{"n_layer": 12, "d_model": 448, "n_head": 4, "n_kv_head": 2, "head_dim": 64, "d_mlp": 1792, "vocab_size": 15678, "activation": "squared_relu", "norm": "layernorm", "norm_place": "pre", "norm_eps": 1e-05, "positions": "rope", "rope_base": 4770.0, "rope_fraction": 1.0, "qk_norm": false, "attn_scale": 0.125, "bias": "none", "tie_embeddings": false, "parallel_block": false, "init": "orth", "init_std_qkv": 0.0243, "init_std_o": 0.0322, "init_std_up": 0.0243, "init_std_down": 0.0, "optimizer": "muon", "lr": 0.00577, "lr_mult_qkv": 0.7, "lr_mult_o": 1.5, "lr_mult_down": 3.0, "beta1": 0.9, "lr_head": 0.00458, "grad_clip": 0.5, "warmup_steps": 200, "schedule": "wsd", "decay_fraction": 0.464, "decay_shape": "linear", "final_lr_fraction": 0.05, "batch_tokens": 32768, "seq_len": 1024, "doc_mask": true, "z_loss": 1e-05, "train_tokens": 400700000, "steps": 12229, "dataset": "wikipedia_en"}
Each number is 128 + 24 x the weight over its row's rms, rounded and kept within 0 to 255. Layers, rows and columns count from 0. Numbers have three digits each. The size before them is the row's rms in percent of the matrix's.

# layer 5 MLP down (transposed), 1792x448, rms 0.126, rows 1455-1561, columns 320-383
120:156124168101118125114118119164149121124088127134119059112104127123165138126134155125129129106138094100120123086129141107102123150130116119142168141111138097119135092134100087160144142140152092
095:116062123154108108089076100149106133139128079090111171123143115119153124161156129140124129157107169170094120088152137101132145148135165120129155094143158097153109128159144136148123157124122123
111:109168179098124129112103164109128145084131089143131173123100142088148180149083194103133141129130074122120147162167092111095106114120138094176119089133149117114121116148174152119159149145084117
154:173146098124165137179115103144114174087152104089137238124111100115119117123131149133124122115122102142152123047143094133149137130139111080136132101116132164130148152143163131119112118146140180
101:167114109124104125096113181101149132112168078149105139121122140159120103111114134123078125120138135142096130121093113132161130147133118100100119142145132141104138114116098109171133149109152133
113:138178123111127129128146108140134119146083127154183084155139115099123158138122110086117148123153130133138141119125115121145150124170123089131161160125150094105115129130123115063111111186121136
099:106148143095112123132142097129150087141145088108135125113169153138108118110130131146148122099109090110131143086132159142164106100143153121115139134120113160176100104102142103104123144183132145
124:151168119106102146136125136121157128104087141124114122121129129185084145117172151192147170095088131158137137115117135145135123108130134129131141088141137143150145123154114137138145106103100102
100:081161120129100129127106120121076099099076174131087156107105157114095134126139101113166125096150124126108138118143107160129151072127139182155091143124137140119127149143097110211110085120122149
087:133167080115108155114114158091107134072117178176095108106151078132113095117175152174116116119170128152119107167099108114141170103105129111138147161110141145135114129157121135112129079082135095
092:092108112131149139096098135115152111109170152112140165145161123121151098136179100150163140152145100142138152115149163126133167100171109106181109101115091121109142138117130099106158133119133123
088:111134107101129169137132173102121113120142129126125113117118119098143098144164113092171124130161129154122139049142118117167136123130124140106115144103133136089152123117132125128092167108145158
118:140151113122143151113089122123146128196111145102081186093090130184137082140166151110085096149130118145108157109151102139090101142127131118115093142111118163117135083143107130115160116175124125
086:142126120131087113065163148104131152112132119123175152137143136123098109138150099120144132109179092133090155092121121126141109125147122120138128108107118084139106148150109110099107098151133125
103:135125103111141094102132122080093116139107107125140120167127177133175131106117156142123134149141105125108134108142130135152140131123133136132139135130120193150202158189110140116137093104175121
065:120124105132143109138136140119089134101108119124105126159120162124184158129152116150117134100100101078115123144167161121158126127173110094163105101137107119127107108124145161136100131120111126
117:161089149137171106102149127154119107118135113118117151172165132172113160151095139128131130149111064118140071108121111160109131117147140137109127077145133174152160140100106148104088122162113174
083:099150132109100114115154147180143167093136104171191143169115149147151114150135153154127117137101137123146130110141145092121150133095163135131109106113112105134100154142169064096135117089120131
093:164142143187115132120130182167120121121142145147117120140144137095144126140134124116126185124138135141150108100079145122157131101122131113122137137143116129153124079099156106157115140137123130
084:092104160137134123101119133145089181135136125126153128085149176086100139149135175136174132121110158119132109163105130098137145118117140132122098138089103131143081158142122100094114100116113116
081:150137135103137086110121132129158133112123133120122122079130177137157122122133116176086080124123132113138170194129134141104136148145167111150155096143151110138162163153119122159124166138114145
090:154133144206116176141107140142112123126176126121108129137112124117141115155122149100153115130121143128132086103136115133133130182147114091109155152110105111152144113115083147118097130112136134
123:102098147097155119108103152160147125095157141177143102102108095126133151145122123111143115121130116108094120112135154125120156104159115124163117148147149116131146122109143105139105132110148138
103:128066109172137135100123117122150143092163155158133112099160111143140142157141109147147056142155103145133133131146136093162107136120142099107096137162139122174113177151113135127130126130154158
091:113077121125119149140184121149104147168116082099133140166140139145120136137093123090149136161131133122172096075131167138127136151113122131096087115121124116119116087100109136131167160114129152
047:122136149125108120117158125147118110085114159142116141128081136082100169130146144128107134117124094188101114136148113109101088111121153113128105175169120108097170106120156097137140078171149135
064:159125119093123132150118088115115170194173121116134139174141096110131139118130144130151119087097116088099153137131129129117114119100152119161147138124162099173124109162128149084110147149168140
087:117129136125102162167120139110119173150119128129135157116138124144080093115159085149161145131074156119144156109106130059172140142113126122102133110129164100130171118063137120052145121137164133
116:154106120130136116086132148148104155167133108136121129102101061120147146117130162114135130158116114168105106145131153120117116131078168135102162148147144144112087104107134126097120109136116146
108:088172092126129127149135134147130138147145131132083148095112117149163148134151109110131118110107160136123146131126142120146124106117159150151150102096134168114140150129136105151118144050157121
088:132111162131136150117117143140117134102145106083141157133158155132118137112141121086133156173131143134113111128142180153127148132123143119082135122130110152106174138113092139125119148157152187
117:122068128152142128162122125094104159110111129179127193149138155109129107163117152141096092096128164120107110084157147107115109117133123137153142119111121142125154094117075115138188134115111140
106:124147098097147143163069097068103148127153122121123134124151122139138095132140186095094117120119110114127113129122131128119140123112135158123121131164164143134125103111147152150088137081125119
097:156112133117136162144114152142112148079121160130142086154106101133117130136122124166111095120144147107118182079135137127113115084121108105142089155140120168169141126159101146116119139097090122
113:116142125151112142149119146108098100156158111136155156126129127149186148117085106098157113095117138118094094139143110108137136122107089149138117089135144140125137137125111142177132146136101139
098:136081141128154089140094139108144141128153169162110113140114126129093142126140101111063112134119130137112111133134100124150135137134096105131115123165139154119129140113079143147140112094125100
111:115138100136149105172136089155080113127128119110130109097115123139143095107106119125126090184126123170124132102149121146109155086131110133134120070126153126144138160114142110055137091110128121
095:168153105089166155127116143140135132105118140111123183139111138152149098168143153136086097095125078151115126097101132160119108085139145105081085137111130156128128161128126165131149094153076098
099:138106121089172109151099111097133108103122160100137140086139104140093160148134113181110112133109117102128127141102149133133152124146137102110120172146121110111116156139123140185104141062098127
087:158134144115149145144084123139093107144142144154110123154142088139162133131094155119135137075093103122123107065079158132142132165159144129099140136143122118083098104135125148140158109162120101
090:173107174132133140119115110103066137150119111165143101137162147152083125130160144158133150123147105153109109110151180092141130093137100115084128161149124105171154105137118110125116148179122134
131:131109123166114100082144147104100130137113138154083082104114119153096139140105161142104115171144078148143151163087132136146117125129142122116117109149164095130150150098123120154193136150128177
082:141153102116091130108182121125120130111109153188086102132142119121118127140101109144096135129102143107107127144133123115147124106137120138099099169113112117111138170164122113162136095175148163
094:084132077125145142068102140146095114094107110109148155085159136140138122156138153136117093160136127137115153132135127092137127116127147109076086123110130145155112116156126104106125104174133206
087:106095115130153113133149129138136151124122153159184150157175117097132157145112146100178182142132137129118122131101132118112082116065150114115161095128143117129099117147195135155121156127167133
118:154136101124133140109149171116145183127117103171176140136143102110138119125125157144124124155090116139142125116128136091104160141118103145107129153115123136099135109124120152126122128123144122
085:131150149120116123126070160133139103149126102101137164086117123103181097073111140140137109099126156095128129178103088081144115116160150108148147133144131119125128124131092103126122115129138175
101:139152134119088161124122128094139107150118107158125092161144108100141106061118113076149137175162126103130145192107099125109158152168144124141139143146108108121133113121131115125137143141102131
089:144082143102123126104130151165134102113086114123122099118124151173123111154156096152117153112122156098164145172155152126127104070158149129143106147184053103137136139100079086113128157161101107
119:069123119094138128161141084153089163136145133140115116107116114086143102125074148138091162146132135143121074137097146150121120102105148075118131108123142121129111090131096149085147156130111131
085:093126172072130146138140149094146122081134143123157127104118135120046142194141124122147141094083144132090130117145107159145110178125144112137140175081119155130129141144111111182126145094149134
054:103091155136124121154109137121149104044150173135120130123154111162129145138138136156147117153111137104095159135115106106127143150096133142121113149122143147116118117126095093148095089138127145
118:094103107106133139094111139084142118114153124123113142143175082112128133091131113137162112148141172105097169073148116113158105144125124135118138150141145104162123134102106130069140138106155160
085:079145132115159123168136156123096112098113173152141143116128139091121132129138133117116116162120111172165096175187159140140127129098125125123160132128160101165146130115073104130134126126146112
104:145145161080157128168184106140192102093125155128114249094158127149138104113143144132128124121144125116113138121130079083125116179163130108140144145133130104150100116153168125118127126164112135
104:118123113095114112146135112097128101125137141129114135129120141133118128156086127107068114138115097083133167078074105161084105127145112090081139090155175132074128096122108145139144141122108188
045:124121144181141127077111149122105082132127155162145146133096124123171128155142152094137122118141123106117146128124114124157187139141102138093139132088122108115130113110145136098088116104123118
066:131125160047178101102062146111120119140159145101157137165165136100161096098156141119083135143119114138160094158146130131128094123124165121138197138129109154190105120103149142102129095132069142
072:142152139089127136141128148060113142110150134162109129100123132142153149124111130116129108134155101142142140107167121128140126159149186117096142098142140126119104133149116158130144148133147102
087:162128081114128144126165158125145134135066173159146101110099130089108124120162077130109157087142107119136164149144121147179115136110143083141165154139109157121110158157115138127122142125157166
089:112147145137121108086114132120063105160154166099163191113136132143082106142166113158125148104127124157121144157089139112170126149110135130139153116154140126135075117112118122139133115095166130
085:087120170127071141116121076123130093161110147131122115165131121127170111130135142147137151144132150163108141117103103092134117112142106094155079153149153116135125104151160169109135100132151147
098:128096170138101127127131167156122135180163151123172066080087138144139129136133143148120154098104123077145154098118139086155145123123155094140165134125138121124157121157103137114143147165121081
102:131125153130140156154089116114126120109162125120135157162099101166092121124158155151125106132136126135111112090128149168130117099114166136138147138163157117156106143122123090171108144122130089
092:107118104139134156112154097130104120142134137117138100139106148135116137143182103106149147158118107132136127111089167167114116144095113121101175107143155097130127094119123079145107159144097107
105:141107132119134128113135116131138137117111089137120113120122147095149115138111173122173144116097142122158115132105122141110134147120119147115107132081147140147088148117165133088121109089098204
089:137138106138139126098101095093157134097136155171142127115121129052140132116099139135108152111142114118127105148086109114095189104096067169112134100119115104115122146162109125157140142155151148
085:134105152137111119108160084138143126154150147120135097117131077133133117111161123139109103089123136172085113116144156124098107107138101120135155111138111170106132106161140132142189122148158119
106:112153159107117127145156159094143085131147126091103211102144120099157088122122056140117170155131132119113156148139132149174150118179151128133085183079136152165122152131142162123118077147101157
076:152150132147105129122132108090143112130110140141145144122103139113130095132100119142146129126133088135095104192134133108167111085133097149101125124100114158103102129137105105101122103132110163
083:097127162122133076098182142099128131103145101155120167150131101116131120125132139136152122143156114107137088125118122101126109119097175153079142113126172118170114128137155127164147147091112120
100:100148124188113133117172132117173105160142109156154137131145095113112122130149149142141109158168165114157141114171163156129136108133126162168125127103114138060143092141105111129120128105125134
109:131147132152114170127118137091107159160118150129083149074144144112123131185100091138084139178140145115153133116146151147157139132121150139105115102126178111164156142085140101139123138118161104
119:064102127127092099117123134119134084127131131094131150126139130098130118130153145139167106105128122164141157175085125137144116104095120145135113132076140105130120141109151144097130115149122096
091:118123113094138120127130125153126168100126155145099135137116130159138160122096117102071117140164173114165117159091093149136140118158136140108128096131120149166106160099127118124135203125105147
094:138127113152115095088096150170137114125158135110158148151115133162111143148145119116102111082113164117123074108133152093168139110134115136078139193172168125141111124112129191130146109146152131
090:153133156097138093119169118113103140130107155119142133153101079094112109106121132108191118114136110112080105085096153114116120121138112130105190099147148104076161125153105120103126168139113151
095:110142103126101107118078171151145114166123158144151090128065129139123139137187148122117121099142144141156099125139120146145113134191060069142142125157133091118141087124123111159122152109127152
111:125113150136146150117149138124132134106128143123151125184093147149137111113092166140129132124132150137143146127096155135123112108090151144122172122130128124097166122146108098128149075155126130
092:098105103142140182123129114091139143125142131120126162091073156152155150141140148125163134134076162120156121112158123112129096107107127179093115166147131114116147102117140126097114118128165123
104:119173111097140119166103138120158171107106136139073130139162109116103086123168194166125135152130134103149135201116087161097152107134102123120090108160157107153108117117104093103099139130138118
090:111100111102114119132093135102104117170122183142125110140162132145121138142139122176138140140092148155125133140078101160152128131151117124112095125137115130151084126155079127132128129129152121
105:137073081132135107113139136078154183156141104099162081133145137177080139147151121120143093134106118147135124091128140156132126145080125154078137149147079094143095108134139141129163146134172102
089:129150157139147154164114154126143151094142142160162190134127179138119147132061138107113107101127138166157116104114118105132137108132086128157068115097118116121118184151159155167142112137144113
124:142154112118089154128169145122068108181115179105112117133141076157069153128113135110146107123114101089120156179172084124120150124120116130126176133126114143140170147113109146130117134114118158
097:117140132123127155128123154130125102134123114103101124099119109093109112121096134079140100130121093133129121114147120109133146124122164093164131114134096099131092168099146143137097136158139128
110:145117171108137085138150118084107137125093103115125188126090147151088159128113128136125076126126089114159145156130147130162112107111121117107129162175110130105153153118122104151183105118128106
129:127119142109145110155140160142136159132114140127154192148121100076112108109071160165111107118126113124142144110131075120151164142106104103100112102140098109119103095125175115107099130124170102
122:123107171084112135156106133095070143151128128129099143118129134097134076145167111125120146129105087071108086190099111080127142136155099123127117193102126141160145106116117149100130171160108115
104:139112132108146126116099145096163122138120103133118128130094109141119136145161133094143123153119129149134113173094167145117102155161107145143131156142105113085122199128145102112118134154141133
093:175086124131105141176151131126160132090156157072130115139097160132102102166097084168083088161157178112110103096105130076103141127084106104102092070103131120164095150140153164119148137171143117
108:098127099115166150164072126105152184142127155100120115157138117152111144158180140141114098093109116117159132134154083104167098101149135092106127071138127120137147140139095153115114126124138173
112:130149114150156109148165122190161122085119183115098152180163126144135104160126139168139182154140149162160124153147121129118136150091080125143114146089139171132108108119143122090186121123140090
098:128134102105181094138060145189101086110105106111110155139087106103124143129099107137129123112124192118130142122131131137147136101111108138127128122125115125134115179111102170120083131113075116
097:073117113104126174131141138114126101135104134113180159127154118177134116118118127141164112107146128096121128120177093104127135121103080146144164121140078134185152125102159109128156129136113122
111:130145109138138135092114093123108118087149130139131206120105162137122118131132147089115148111151109136131116103136164091135145123135121178115131166122106157124129136124141118149150153109091129
125:120121150146118175151124127097099087097105154106153057135154154110161122151173084134096155133113145126155166156130127144148153113100118123156152121121131143123106154103142093134115154116131121
123:122134147175102156139132153148107129129102133100107141101149110097143139117091153147120188095150105117134114118132141124141128132146150143146144124094128147131135132146142143077122152128122145
129:125114127126143122140125154128105158117144104131126185145127127091147127136121159111126102141122123129165121139116140079116128153144150152154180089126134136119146132170113118143098101112118112
070:116072118138151138125133109147113126121110120113205146127120109124094141148137113128071109138147146124106172183142119080110124124107104142124153104110124133139135135127130110101155108150161098
095:131132073129150122134132173095135112128114085193102122162122130162143154138150094149146162112138128140134097075181120131117115159124081103118130103116104151119109142112171074118138155147128092
105:108122125115113117089154077141126131152121141081147156153148144131143101119135164078155103135169115120140152125153107078153152158154129119142115181121114158107107156116132154117142143137136148
121:102133108145109130146125155123135146148075180134134184140130155146092134142123168131148120134107135149119118099126153127181138104127115113113160152109110114150138129141105131171136116129123117
113:117130145168164117120151129144085127158143138098149078170163157092121123114148134131093134139119156081149135121126147151153136122088149128066087130142140139153109122126065134125141078083139124
113:108159113122110112106133078118150116149140198120114106118158133122145138151115166094082131160128153139144106139124129126118141146106108113099119116148114106090154106131102145064110107109128160
064:114125134117150090176116162159143129108115136134151120152117097149132161150182099132135146164154126139104128107098142097120119102174134107150122096144155107112156171164072117066121117123114157
128:083144134152119175107139124086102141112137157132136095130104137151145171134135154115115135101107092156146114136164117181101098142188133183119156101165111130132125096140120097145109119084137126
# layer 5 MLP up, 1792x448, rms 0.0834, rows 1456-1562, columns 320-383
099:131145148116119131155162171145130141171135134198135124113117144093120127124126081125097161146161127080127099121143081138105076109147125148111148131140114109128112126110124097132159106120147168
103:117094110173113151171163158150143097129102073151137127116139135111113112108124136138160118153094155141168131135115138152117139114101167130146107123133130126096107149133110128112177170151148128
133:147145137141104152149159142114115179156105106142077097148131163146162087091144128125152137081124146129125123097151111134110136107140130156165117150124137097140094104157156095159145150146143126
099:135098152150122131112127089119137119160136136173126171127123116109133176128142139112153150141160110136147112139154142162108091129136135142093115093135115137137145126108148117098118117119136110
119:146145135112114113114107108114086099126148149111133090109142155128139129123164126101129164134085130141124098142120106127102128154116119127193096086142092163138151147120114117129117150059152119
101:189121175125083155123142132130150120126154113095141140119132145133139115162114134115143078100088125137128105078112116135092078118123105102110119115112137118113156140105090151127130131150110144
112:145133153110168119150147067121139158177137120173135173097125133154134157150126068114102085177143137105140107157150102142137149099087121098111128117158126139079137159112133108110098166092132133
098:143116133129074166158147103103110109136115128124098139084114116136133149103107164128110148128158138120126142114158122121144142104109147130131152056090134156143119117103118082087114114111106149
087:112126111136182077124101128154116132173118105095142133105086116122154116126113121137117142102140109136194154157109124149170108124121118133164154143134120153099150149150162143160116164127144154
096:142122108119143141130130093156139143160093134121109105113092153168092125136148126168116133067115171126114115098154118130134123113100125142185137158109116141155100133134109134132112133104126095
097:181149112120134083131112133136145107126147157128135174130141141168109122159121144141121141163080137119110166095088128123124163165135110115130164124167111145137132096150104136113156104137108131
124:116130135115145132171070124107172140140143151128115106138058145125118161160155116143146115116155118112124124168094154118138117119143084186169137096148200141122151116145131108162130147113115081
086:171168150175121107129094114123134158153118113096109166099149118141145125117144129159113168163117137127106166091111137123149160084073088129168082143096098117145135087167115124143128117173121124
099:122119124098128128111179129145072146113151108153125100094125150089142121154146119168148154144104084144097166113130102136087145204141101138133122167135126125138151156128124199117104146125130153
071:155101087144098100118102100106101129143140106148129136159102109127123132141102130174135137158136118142123131141161116160135135119117117129075129098089152136067166171147153111131170143164117138
116:130147112105127096154134151095061142141148110116123107102100102069094136140110138139148125131099168119131123114095104120132108149142136133141117167146178136110147100113098119131100099123097117
081:174144105138111146139167124132147078127166137123109122142118148175128119132136102131140115129134129115133097105144145082151119093121152198144116151113109126141145096096153120135107124196121137
097:115139120147166153112108172138136110128126139117148139109136080110114118124138114110127109137089092124139133130149140116123142127113176138154101158171103104081109140103117095158094088138097110
084:142105158158122096150098155145133121157111105115170097125100103128151128127105123141152096118140124129174113134154090123120071158102124139148162095104141172139132110156153088121146125125122120
086:105150154148113137162134116067126102099151130128125124170146064125072136100141101121149123109129100126101122147122093139137146118101129123095068153131128114117106081085159084109118098093176123
092:130149164155125148149135151142119089101118140094119124117100131112122096110107186133131124118111127132113145150137131127142147146104152127146103138099133127148141162153145128124176153131142113
124:133166139110129121145172137112150126110111156102160128086124164103143107150132152164124135113148107107187145126138085154113152111145167149129080125101083138112104103146155149141142118124069108
112:131143127104049113185144117091146106106123082135102156164162120163110127078083092129124170093139199166156100118143117140133126128156129139106133127145091118153135123145107143139160161129124151
094:107123149158124145148130093150117144125167100161114146113093128123104146125157164115114148123090138125089142138135140116151145186112120162145158098126148147109119120120110152083121121129106142
047:133162127110197141098122129096158135127111155160161083121141166095135115133117151169120148100053127127132129122112141102178082108146150130117140138110160104125141156135129114149160176126164117
065:125174120108121125136128190148136106145111095141147163059088180158153121135116132080136157175119117151123099141135123145151088136097110155090117147117162140136150096122138124151077104144130086
086:139132107154121153148130127104075160103156120151109139104166128147096113125127143134127123130144111087112117111154152141064096150126115166145157163136137141154128151145165121144079155131124130
122:119147127131170142126117144121103120128108140150129114136121152101116105132127123087162153150113165118152085150099116143119129148142130139116097144075141136170141115148113110135072132139151117
110:164100106112128125117143102122143112122130136093141124153181125116101115102144128126137088113106119141099120118161086168136121102177161110092076105136137117156106149135134131112110097151121130
090:135162119151130097092137109102119157132141173161122094129109094123132132152112144106142104104129126158137079149132148085106131119103113129193140140128137125156108142149133121156129135108113131
127:111118107087129151117110084084191178123112177072166132136183148147121127135134108106133075097093107160093108152136119149150115119099139151119109130091158169149140117122184115139140131125110114
104:135090143138125123112135154091115126111109116119118116103147154117114097127127097133156139164118144155105149133171170156158084138122121109119103100107127118151160167083104167082110119166169104
100:139113138154129104116116086159072149108101115121143131139078122135133124112062124111135109152153101150105131127117159127130145171142142101175137137111129097118144121167120152120149136120164164
100:154138151115124124152143123155119143082175134108121132139157124105078130113152127134149153162158104109150143106135131110077107103166164136162162151150135119112154168122103108146128160103151144
103:163168134136116138139143148153120141103162138102104131125100066155174111091103128156141130153139156115146102145118095131114114149098150117092137154131123092150130132161127096144137138127093179
108:120160122089176115136142096102111119152122139156083128134086085075161085136101148117124146097081108123105148060154130149097134111161158092156121155136164162098096115106133144132116114140134124
102:128120118160104095117121138106103113103134128164127192112108127127141127130127156109147107135198163131112096096145084094114156134117080113131168108144130105143159131124120105101140165108126158
105:151139137134114135102053137126153121162130129145142121105122162105128122103137105079154197129116152155141146184123112123127140150095125137178111074165118123154163160171152074111160131123136149
094:166119144078134148181135145099148112097118113135167135094145158113138152141110112105132131124174123112126100134134102140137157110140126164138140138122082159170122140106161121131147148128111161
091:130080112152144123120131109156165086147128112123123110177123138139117144114101146154156127120082086121129115103116123137148073134125134167134141130173135153113105089131127122080098127118078127
121:130105150113087196126167149123110176159137119150143129091132145127133151142118115119170129128109099142179120147178099144130116154122148128105135136116134110162157156181097131123106114120151104
086:104131072156164139125115115147115106131136149120147130112174135130132141132125110140138135129124091128135130142131147136085154088170167136134101123135118129144134142122124113100187161122136111
098:146145145163110106115151123104161177122119138124140126171157123142150147108141103123123134127117148102163144138155154144100135125153104094119124141138108130141128126143119142142131142099128129
090:125136133140107178142132121166109113101131126084124164109102146147113128124149133143101064154100112154149122137170111141114129114125091195108124154140100078137126156155102096105097126098113085
114:155139121143104063077160117171121138100139129087148123132128129127117156146131122112099111077140177141087153151124119120108149148097120152111106119109084114126112112100127122113084146143116142
086:086176125145116097145154107139112161162132146137112146084125155106120143140145144125122146138132098085102125165129091151109120108089149135111102103147135110131101115140129154161100138140091106
101:103128160067126159124149092145146138109143070156127114081089142115097106132150129145148154155127125175093111096148181125119114135136152115117120141139103115128143141094128141161124172143136146
090:117098136102133144150140105122087107099124123119164116079128102117121106111145107146141141226115116111116101123118174152127113144142121119131102175132100145127099152094128137121115156153142113
120:137147153170143106131163156094131054121138108107126124121136147099095137178142108108114129088134146096175146117110171138119117136153112156133115111130134126111118096091186147130140153095153118
084:134045110125181124110144145140121147120174154140128098131126077126116114096181131154119112095142160140144118141096125163120131126135114136125087127122079158141123124102126176122132164155116112
056:165127096158176125142105119143112152160141146143064124145151098134082106120150147123134117138178127151122110135130149165108098129152149138121095164131135111153145162148096129156125172137124128
107:183134098129126179095165122133149143158111172140129148099089132118137155149162130137077107145120159142129126085102146152134132124130103148115111149109128160120153167127110128125146142145123137
083:149160125111128121142112130103143125103152101138143115155127142168142143113144107090123136086099122134103125161116109154098130164136187150160146135106137120143120109121127142160081144129128156
104:131134086135117116068111134120123192151126142163151137122131118106197127141167175097156165102131157143177157136110106159128125100068106140136129095155082128137129103166160158143137125154123149
104:150088124129145155166152089140118187154143153149109140159129148139134119125128110162147168165052145100124113114140131106103131101127127158121161141160140138135129143159102091166140124133103095
048:147143172137125090112124130105117100125097139116142079153128092199137135144160130119109116122130138142132164103142077146086156112156113102118124136117190143126109128090095137147147138122100099
070:139129138128111117158126134144108153107099128133141110095127100107136115141127103083099133120146147158115125131145138122108101132141139152141118148122174141123189103131142124142141116150158114
073:136138141145120099081113155142104130151133118129126154132146137144090066112124166155176088116141136088130174112141190165143079107153091120142105145131083186142143100123118113112155160087128127
091:118111153117144115121127107111130116151178107118135158140096140085121105129123131121147085156084150134124109136128104103109125131097130154157118152112182151110150120080098067131112111135152076
095:088157083104132110147125127122139153098099111150143119187107104116160123075045118087112144132130137106131120153164132107109124119164150107124129134118106159106128088132115163109107151105103116
080:146141129079097116139111125137154148126131145125136144149128100200196113108170145141112107146170108116182079099145099134145098104105151139153185110097130134138144107105156140167138134128130105
101:106126124158183111155168131136089155111160159108105109160124140147147160128089158119151158128134146147129074150147101143128126126147131120141133091164090147134146128157112106125127120154134075
109:114123145144128081143120153175064153177098168129141127142139118120133119059068151117152127117094079116106125130144136128144168164095107143113107136124121120085115103118119142132130138132092132
096:127125095084148107079110154123101085135120132141122105081171143109161134111097144114136135076100166115079164133158147144096114132135169106113086072108173115159140139084125155173080125102114127
107:137160090123123139106128152125117139097110151147126110157157128143130144134122115113106149162129130101126107161139115108156116100131168176135082069139101147098164117142148182095165155140153088
096:086145117148123118179158179128143149123133108125117152118149080131107108121118164161150114148125105114056153146118116135146103090138182105129109152142126118102101096131129123138109117133116133
095:114136126104147121126121151112095110164140147130157175134123152109095120148147137115141112140122126131137109152143104132178142147128162122094148189127133091178108160087121112135101151092105100
103:145134187161104130126135109136143131120110149111118167110142135157115114112113118087121074148157151115128088140154150092120101141119077128119175111111111134116143107088162136131108164137174118
079:101108105128159145123138101165137108104142110128103093143108112156133150097160105131083108155108153153156170144123144130135117169159173100138128116126110120095143122112158133128107112113120076
087:163121153156105162097089114141103166106096175102120115106136150106128115153158122116100108132097097142150154128117120110116099164127134132137136101114098082138184093135136127114179147139098129
100:136098120089174148170154141136146168134127120090118127100079124092130086159156113158108129178129136094150106171139113110120105131109129153144136114123131062108155150133143123107167111149135132
112:056153156106134106172115152162119096141114139126184157116119082136098133079144137146161125118108108144124159115150119098157121113120102160101117133115142158139111134126112167114157122124125147
123:103119087107157128103140120155118157141148120115123108142119115147130135131137140142127141150078153125088124127173131135139112143095177147132134165105109154100100195157107193153102168136125152
093:121104120126154113101154179153113108107148144132063158128116119155134164115151129118118158140140184121132125124117150098156102181096147134146122073117157095107119112137098135112162103160140130
094:126114116151110115093091134109141170158151089109160166120120153130098157150135140130129087155094134111158137095148167170105128147133153102120111149162151124102094113137139115160126133123162108
100:115104149159100142077135127125144127091122132099138114129108117130154127133158109122122142107162082149128129111121169129175113139112149138170111168130120139092089131116103129153142144114179102
102:126152141157182133126146099112133159128127143134097137131183107141139118064105105145146161124104100082113163140076090100065161114060173132152151140086129121091147178091143159108157125127144095
120:140101148123130166117142113121121077132066128145139133098131101141125120131125133111157123106162104111078110129116159107097119179148111098129080110133102140127092081103155090130098116106118149
097:140095083117137142097085133190143153126115145103161117133117128113171107107114170129161124096128106124144190098137129155103118131145120101132117101103138117134158134152139120093146126165111123
098:145154142142143141158108113126114128130117141130171144135124142171109132080148127102144145119114131134136077150101127119122134116100134142143171105113120150141108136138119134144134136134128157
095:136118153112160113102178116112114096139124183133129127102132106092170130084150162092112142164125145099112102117119116126125119157122143130188102121117118143140135138151113187113155114136120095
104:096136148138107134163109119137149109122064156143103135135104116159098114137191151119162114135164148121099136141149137126110115118146135143117116105151095155133113084120164121077133126148072116
089:119124161164090151096123138113143167115136126158166133146122102154110084103138125123112134166128110145125125143138093146162084115145112113130146125106145102099116160108141128129116158097140146
120:122133149105149090136139126168099136143126148109109113184137165157097107126127170141139144099129121164139089127120179135107094158129123132129080108118128148141102101097086139133151146155140079
103:123109128145144128091123127111108085120113131125110151100122124175107148150101122125152077117130110085142089140125110140164090130113116144162130133145114140137115128099131149126154148155138152
121:165173093145110147195129133158113140143152192090149163120157107134109110158127128137137102144151137128148101110139066107142159135158176160105133107120133114159142114113134158123096129109114146
128:131140114130155089124110158126146098116154137158136125152156096119108111127138130115148100100158143149121082148126179122091126146094127155153141169102174128168132149143159123130142134144174112
117:138178102093133141131112121150148122141140167121147117170168117092075128104132121103165146130147120139105129112129133121115097105106191153141113101084171100152149110118143141142147088124118100
102:151116118107149112114147131169137090142112106123124121132104121132153093155058101137077163108140157106155115137142149124126134078141122138102147131137110110129152123151123086160153145152138130
091:102140100140125192133146089116095100098120145148142113098128126104120130133142150137108115083153130131136151116141120142154150177109144119141116113141089174130154161131118112120150138192125109
104:155099129125141111173146137165108140103095110106084101132092142133158130131157137129107100143125161088078113093149130115107102136144109123143181150108129094097083120139161143118102116114116142
106:142129154120124116081119138172148127103131111129150093127106094141153101103156111094135130120125122075127146115188166101139150128133146115137182125141071143137168139130120119167141132083197048
093:131175123154147126143117142150085125162167150139131138105115115081121117147128128124151129138100146156100145150115134133150149105170118136123106185104117135098117170136148136117105150151127131
101:112107117133111153119178100124121156092135132089129121127126138084135140127100118122104132155175140108091119153135179153118114147098137145104117167139149113133144133131126106129113111126111158
126:140102089116094149170144116118129130138110142103153157174163148097148146131127137151138169123109142096156161127106102139128094125133130109141126131130129132143144135094070073141183106139116130
116:101145130124145102099124162139148128129153100133104103149124128156072157088125115108154142147134124140124154137076120145122112116100158131100119132123119120079114165119137120115142122188143103
103:146103131173108101140145134128149166115126134175159137157147137153143078101140099121155113169136140124119173086123121125103149139118149137141134078142121120105121113121138145130133112109143103
116:120138128111147153100113138123076145134149124168104121110114135099136095149141122152152088138108147132114157092158122154129124138145114110102143131150167108113136146140123127130127140116100097
072:105153137121114118157099135143139081115116150119130098136176137111135160102123085142122137167139144126088143113135114122163143126128130142127117173129110122119163126124117133118121099137118103
094:138137137141133142107099096136108159129150159152103138135139095109129160149153111126120080127161141167137135114102131148119147115108131115105105180128089120158143173136120121103118104118130135
103:119101161133098127053088107108110124100105098134090149145122161118098116107117096165149159135115148161154120102155150178136126142125094129097120087127118136128149116145144128137165128113150181
115:111092134100119173137109177140090116146156142106111138121135102131120109125152134132122119096121110114126124153118116132101124105126135142110065105120148126113109139166126117132140163126063089
117:132098158132088138132117134124119131125093150150108107117133167122116133105132142116132104157149178121153100147124109131087091123119095140158166075115098140135122144128088150130168131106128137
112:112157124103127105158186132146148153103110137131144123161117114112106162135140113147156118117187086135061089139121103107128108127132130183164134125080114133098112109133135151140147123085120116
063:119116143139168135095128112183112150112143105136096122145137131123126141082097132111091141127177120134126151097116143141084155127099129180093117161120133118103100120069092116122169134117109141
118:134148122145153132106146113109126111100154099114117065144107129111115150137095086117184121113117132106157115091134106157129137143126207127123170148093140095144100148137140108114108145087129120
131:124122116133115132125119129106119174115127128088135108111154112119141098145139153148128167131128100161140112156078158143096130136158153098100168089104102193141174161157148104163127120134159172